config = dict(
    num_key_value_heads=3,
    head_dim=128,
    intermediate_size=1024,
    norm='layernorm',
    norm_eps=1e-06,
    parallel_block=False,
    init='uniform',
    init_std_o=0.0457,
    learning_rate=0.00586,
    lr_mult_o=1.14,
    lr_head=0.006,
    doc_mask=False,
    dataset='wikipedia_en',
)
Each number is 128 + 24 x the weight over its row's rms, rounded and kept within 0 to 255. Layers, rows and columns count from 0. The size above them is the row's rms in percent of the matrix's.

# layer 11 MLP down (transposed), 1024x256, rms 0.0526, rows 304-350, columns 192-223
size [ 95  98  95  96 103 106  97  97  94  98  96 108  92 106  98 104 103  97 101  97 100  97  92  97 101  98  95  95  97 108 100  95  95  96 100 100  98 110  90 103  96 100  97  88  99 101 103]
[[122 157 132 143 132 121 135 132 143 132 150 124 153 110 120 124 159 146 119 176 157 140 151 150 110 126 154 120 187 105 140 123]
 [ 86 102 111 155 120 144 162 148 133 130  88 131 149 131 106  91 125 101 149 163 134 113 169  97 130  78 143 120  84 128 122 125]
 [110  93  94 123 139 150 147 174  98 138 149 166 104 141 157 159 125 159 180 147 170 121 151 155 100 139 153  86 103 103 158 139]
 [122 150 156 135 107 135 168 120 158 113 110 154 148 146 145 144  99 113  94 133 158 121 117 162 139 161 123 139 103 106 152 125]
 [165 155  94  86 109  90 131 116 113 154 129  99 107 124 130 146  87 105 119 119 108  92 113  92 123 114 141 174 154 148 111 110]
 [123 171 138 119 115 144 142 104 139 100 170 116 125 151 142 119  88 151 127 109 187 111 153 131 143 114 142 131 151 113 157 115]
 [ 83 136  99 149 132 110 152 165 131 120 128 151 119 138 174 134 127 150 154 109 139 136 123  78 105 105 138 127  79 101 107 106]
 [121 123  71 147 108 141 147 111 137 170 122 146  88 129 111  87 124 159  98 130 119 132 145 122 165  91 112 177 112 149 147 123]
 [130 144 145 120 110 147 109 131 134 117 102 125 128 128 125  80 113 132 122  94 142  93 142 151 124 140 139 124 135 152 143 141]
 [ 84 150 149 118 195 134 112 134 124  88 107 157  81 133 175 113 160 126 120 130 151 119 154 118 150 143 134 112 159 116 117 142]
 [135 135 107  70 154 119 108 121 135 181  93 107 131  91  94 129 110 131 161 126 146 159 144 138  99  94  93 122 110 141 105 122]
 [131 148 160  79 122 136 153  64 141 145 114 124 106 137  97 107 143 127 123 142 124 138 122  95 151 115 172 142 126 152 111 126]
 [ 82 135 170 131 114 106 143 110 132 200 113 125 190 125 153 147 129 138 141 155 126  97 103 137 133 158 147 125 133 116 104 111]
 [128 134 118 109 167 129 124 167 113 104 126 191 172  97 132 156 129 152 171 109  81 141  82 124 148 112 160 164 126 116 152 125]
 [107 138 104 146 156  98 134 116 135  88 120 152 147 133 179 143  93 153 116 129 144 133  99 136 146 102 119  88  95 128  90 116]
 [134 111 162 101 157 102 112 167 110 123  97 118 116 174 107  94 164 133 137  87 151 144 153 153 137  98 185 110 127 114 146 111]
 [117 141 129 114 139 131 139 129 121 106 135  89 107 125 103 143 105 138 133 130 129 133 112  91 137 109 148 119 148 109 118 132]
 [107 155  77 139 141 128  93 107 120 178 121 111 128  98 160 151 100 111 119 152  99 137 146 163 165 178 150 107 156 136 105 158]
 [134 160 151 119 108 139 112 121  87 177 102 113 163 121 152 151 139 128 111  85 138 118 180 139 150 145  91 146 135 124 122 152]
 [121  87 124 141  64 129 124 132 130 114 116 119 116  78 114 133 152 110 142 184 120 101 119  84 135 112 134 125 112 137 129 103]
 [126 164 192 133 131 178  92 120 144  79 135 171 152 159 110 152  98 113 133 144 140 149 125 151 141 122 132 157 107 134 136 108]
 [ 83 125 140 136 146 147 111 119 124 160 138 187 138 106 147 120 107  84  59 114 140 144 117 105 113 130 106 147 136 107 126 155]
 [117 112 102 143 157  96 139 110  81 105 126 132 123 125 144  97 123 175 121 110 104 160 118 168 119 102 127 163 151 130 140 103]
 [121 125 124 125 105 163  79 144 153 160 159 136 123 134 102 155 153 111 124 124 163  94  93 112 138 108 130  94  86 120 130 131]
 [112 112 149 124 132 149 113 174  93  99 109 131  92 164 133 158 114 141 119 155 171 163 150 129 143 128  99 143  68 124 167 150]
 [135 119 109 117 100 116  97 124 127 130 135 152  95 134 103 136  88 151 122 115 107 131 125 100 127 127 103 116 136 133 136 141]
 [115 127 133 109 154 113 129 123 132 120 136 146 146 119 185 157 107 152  96 110 125 114  75 110 108 138  83  80 112 144 115 130]
 [125 146 135 145 113 129 114 128 151 138 171 119 163  46 133 137 104  94 163 132 139 129  97 137 130 158 131  97 133 105 138 156]
 [115 115 118 142 163 126 121  84 142 114  83 123 100 101 139 117 130  91 129 153  88 132 136 113 143 139 126  96  93 111 116 123]
 [143  85 134 177 140 154  81 123 133 106 149 132 115 139 146  99 134 138 166 167 122 117  83 134 125 123 153 153 138 111 147 138]
 [171 142 141 116 139 116 122 144  91 135 136 146 119 165 101 175 120 138 126 132 202 131 140 155 121 116 119 108 149 150 128 119]
 [139 144 100 105 105 121 112 115  93 124 112 158 126 141 122 158 100 172  91 131 141 113 126  94 145 123 146  99 130 145 159 126]
 [ 92 136 148 162 127 137 114 172  94  75 111 119 144 133 104 166  99 116 123 171 149  81 135 144 114 123 124  95 138 117 135 177]
 [100 107 111 115 127 140 126 164 138 112 116 116 111 117 163 133  62 154 115 131 114 146  82 150 146 113 117 123 149  92 154 115]
 [126  96 135 126 144 114 107 113 144 138 120 147 106 143 149  96 134 159 176 129 111  92 135 159 152 115 123 144 122 120  98  85]
 [126 127 109 153 145  76 168 126  98 153 137 132 146 155 149  93 123 147  96 130  91 127 114 141 121 138  99 122 138 128 137 118]
 [175 102 135 102 132  91 126 187 104 105 112 133 139 104 149  88 135 200 102 124 118 125 143 136 136 132  78 101 148 104 121 152]
 [148 136 124 128 158 111  90 139 101 174 103 101 128 117 147 112  63 105 135 132 119 146 115 120 129 106 132 132 159 110 153 129]
 [150 119 161  82  84 120  98 112 101 129 112 153 119 127  98 101 122 111 130 117 133 116 140 159 162 154 129 155  83 118 180 157]
 [122  76 131 103 149 133 135 113 141 133 127 113 123 159 139 104 114 116 160 156 130  95 158  79 124 135 116 161 196 154 169 190]
 [100 137 120 167 112 112 115 109  93 148 132 133 107 127 155 119 162  98 122 163 125 163 155 151 152 151 167 139 147 108 128  95]
 [153 118 124 145 161 145 110 102 162 152 153  95 146 119 146 142 119 137 137  79 149 116 104 140 141 171 141 112 125  85 147  78]
 [153 138 113 160 180 169 134 115 119 162 138 151 145  96 110 118 115 132 123 170  80  90 101 149 149 117 112 104 178 149 146 119]
 [106 131 150 128 155 118 143  83 129 186 114 129  74 111 116 151  93 115  94 120 116 139 158 136 132 133 116 137  98 123 138 117]
 [133 107 181 154 157 131 173 107 144 129 127 128 127 167 117 124 103 142 107  99 133 144 158 102 128 114 124 164 109 140 139 131]
 [133 152 170 124 105 132 103 157  93 141 150 123 160 116 131  80  78 107 137 151 127 107  89 181 136 154 151 169 104 164 102 134]
 [120 124 110 127  82 107 114 113 116  87 106 135 115 143 149 115 109 173  99 148 137 107 145 115 126 133 136  67 123 117 142 135]]
# layer 11 MLP up, 1024x256, rms 0.0526, rows 305-350, columns 192-223
size [100 100  97 103 100 101  99  96  98  96 108  96 102 101  98 102  90  99 108  98 107  97  95 102  94  98 100  99 105 107  98  95  93  95  95  97 117  87  99 103  95 103  95 100  99 105]
[[124  97 138 114 118  80 126 135 169 126 115 115 152 150  78 122 145 131 113 152 132 105  76 119 118 119 171 102 113 148 103 152]
 [ 93  81 125 133 131 158 152 134  97 142 122 139 153 129 150 120  95  83 116 152 111 123 101 115 107  95 163 145  80  97  68 132]
 [121 167 143  99 140  94 125 154 120 106 111 175 120 136  85 134  85 148 132 132 130 133 171 102 129  93 168 123  96 135 191 138]
 [123  90 152 145 129 129 113 135 187 120 119 161 152 107  96 121 157 100 171 137 161  78 103  98 147 149 115 166  72 130 147 194]
 [ 91 115 139 196 118  83 151 112 127 150 139 149 135 148 151 101 120 168 148 150 160 138 105 171 105 145 118 115 137 173 133 106]
 [161 154  99 110  96 136 143  71 157 125 120 125 142 140 138 153 127 137  78 130 139 117  94 143 133 102 106 155 216 166 121  99]
 [131 112 166 141 158 122 149 162 110 139 125 113 159 132 142 122 145 123 114 136 129 111 133 176 159 138 131 179 102 129 107 129]
 [142 133 151 102 129  75 133 152 135 105 118 136 141 101  96 165 121  84  89 102 151 152 137 167 124 112  87 111 162 202 104 142]
 [166 143 110 110 143 141 140 106 109 128 156 131 108 122  99 127  98 108  91 157  99 132 174 126 179 106 138 112 143 169 178 138]
 [132 128 113 165 106 118 131 111  97 126 159 153 136 143 145 113 129 154 150 134 141 129 133  71 157  73 155 103 122 101 148 100]
 [146 116 131 135 144 103  98 108 139 138  90 160 126 151 137 174 104 130 145  83 129 101 139 161 146 130 170 129 148  62  86 157]
 [128 149 157 156 135 148 145 192 117 151 121 152 134 108 106  88 152 132 120 136  86 126 172 100 144 140 119 141 119 143 166 114]
 [123 162  96 149 138 129  96  97 153 139 156 141 106 108 125 156  97 159 178 134 131 137 155 157 173 131 120 126 137 122 115 154]
 [116 142 174 126  92 138 146 144 156  84 122 144 111 132 125 104 111 160 155 109 130 135  97 112 125 109 106 162 135 189 159 108]
 [ 97 149 109 159 120 124 148 131 141 143 120 119 134 100 136 144 120 139 137 170 100  93 119 127 126 152 121 116 122 127  90 108]
 [141 142 111 152 144 118 160 132 130 150 156 130 139 131  79 174  90 107 101 136  94  99 156 153 134 153 135 122  82 130  86 133]
 [131 106 150 159 140 124 158 101 133 113 123 104 111 176 108 146 159 138 158  97 171 128 112  90 119 101 166 163 122 110 101 115]
 [125 150 119 145 109 137 100 121 139 155 107 120 126 140 146  89 134 168 156 149 167 140 132 104 123 142  65 113  95 120 112 117]
 [111  93  71 117 141 137 105 143 119 101  92 133  87 106 100 134 127 134 158  81 123 123 131 157 105 157 127 145 125 145 136 121]
 [127  99 154 126  91 152 133 109 165  99 104  82 169 126 109  77 187 141 134 135 133  86 130  66 126 126 148 144 144 176 131 144]
 [134 158 112 151 114 130 149 126 148 128 185 128 163 134 140 112  88 193 100 155 133 132 106  91 139 113 105 117 123 140 128  99]
 [132 162 153 108 121 101 116 115 143 148 123 139 102 130 107 136 129 112 148 129 152  78 134 130 130 162 118 100 106 131 106 161]
 [158 146 128 125 134 106 148  99  83 199 136 152 120 106 137 124  93  92 155 129 126 111 169 123  94 114 131 157 112 168 124  93]
 [153 167 154 145  89 157 124 115 163 102 118 115 114  96 127 183 116 105 140 152 146 160 134 134 110 140 149 142 150 138  96 166]
 [139 142 142 106 146 127 152 114  88 148  84 134  99 126  88 133 131 131 129 114 118 147  98 120 113 153  85 139 140 158 129 140]
 [136 125 148 138  88  97 116 133 144 142 129 126 128 158 149 140 116 138 128 137 138  49 146  99  86 100 123 137 124 147 113 121]
 [122 151 117 101 168 117 161 115 147 154  73 130 135 144 143 143 147 153  95 153 104  99 128  78 101 101 147 154 134 159 128 110]
 [ 93 129 157  88 116 164 126 156 122 127 142 134 139 133 135 114 109 148 128 129 108 111 102 135 110 117 128 120 156 155 137 148]
 [159 155  99 116 101 126 114 114  95 150 119 135 128 138 150 164 117 114 136 123 134 111 149 141 130 129 110 134  95 154 126 137]
 [164  99 176 154 113  99 164 118 133 118  81 121 141 114 130 164 138 125 123 124 146 110 115  86 108 149  90 142 140 122  74 144]
 [ 96 115 161 149 127 125 161 138 114 114  98 173  89 126 129 109  91 130 147 167 106 114 148 160 125 167 141 104 121 155 108 116]
 [148 108 128  86 128  71 155 127 146 121 155 126 134 137 117 159 119 134 113 163  98  81 146 122 127 170 122 131 120 174 102 130]
 [191 117 154 146 144  99 156  75 103 151 117 127 143 113 146 149 142 141 148 128 147  99 142 121 129 128 151 127 132 103  71 125]
 [118 130  68 138  95  95 170 114 154 116 141 121 133  99 107 150 127 100 125 123 132 158 112 130 127 117 120  84 173 124 135 158]
 [152 110  73 150 119 124 135 114 147 162 116 123 129 119 160 151 135 104 148 131 131 118 102 110 145 138 134  90 155 131 112 127]
 [115 154 148 123  99  69 123 148 118 113 153 124 141 105 120 124 145  85 125 104 106 137 115 128  93 115 107 166 112 157  91  94]
 [126 107 132  94 118 112 134 142 124 112  94 101 107 162 111 122 142 134 154  99 113 130 137 142 110 119 129 140 148 155 118  82]
 [179 139 127 103 126 134 147 159 145 102 118 110 127 139 122 146 143 110 137  98 132 144 144  97 122 129 122 113 129 143 107 119]
 [138 140 154 113 165 147 140 105 110 139  81 116 131 157 137 141 126 124 112 122 120 141 147 117 125 155 122 119 106 136 111 103]
 [164  95 126 106 138 150 185 157 137 150 103 132 123 126 114 124 138 138 117 105 130 134  92 116 144 127 118 133 151 110 157 126]
 [121 159  95 130  98 158 158 169 113 133  89 130 104 129  89 128  85 143 158 183 133 143 105 153 127 130 118 133 134 120 106 149]
 [154 116 179 176 104 155 120 143 126 117 102 155 123 141 115 123 127 132 102 102 152 133 113  90 128 117  77 137 138 148 107 130]
 [ 78 130 109 101 143 106 144 110 112 159 154 172  95 136 149 129 130 152  92 147 134 133 138 108 108 112 122 130 170 118 130  87]
 [123 131 106 146  90 157 133 128 131 136 144 125 135 121 145 146 151 154 129 147  92 127 129 168 115 152 115 160 124  83 149 122]
 [ 92 169 137 131 163 120 158 123 135 127 101 117  87 148  81 156 135 114 166 159  81 148 116 153 123 125 112 110 135 108 136 107]
 [145  80  89 137 152 129 146 142 116  97 116 176 141  84 107 130 142 128 174 124 127  81 119 114 149  88 135 166 126 139 133 114]]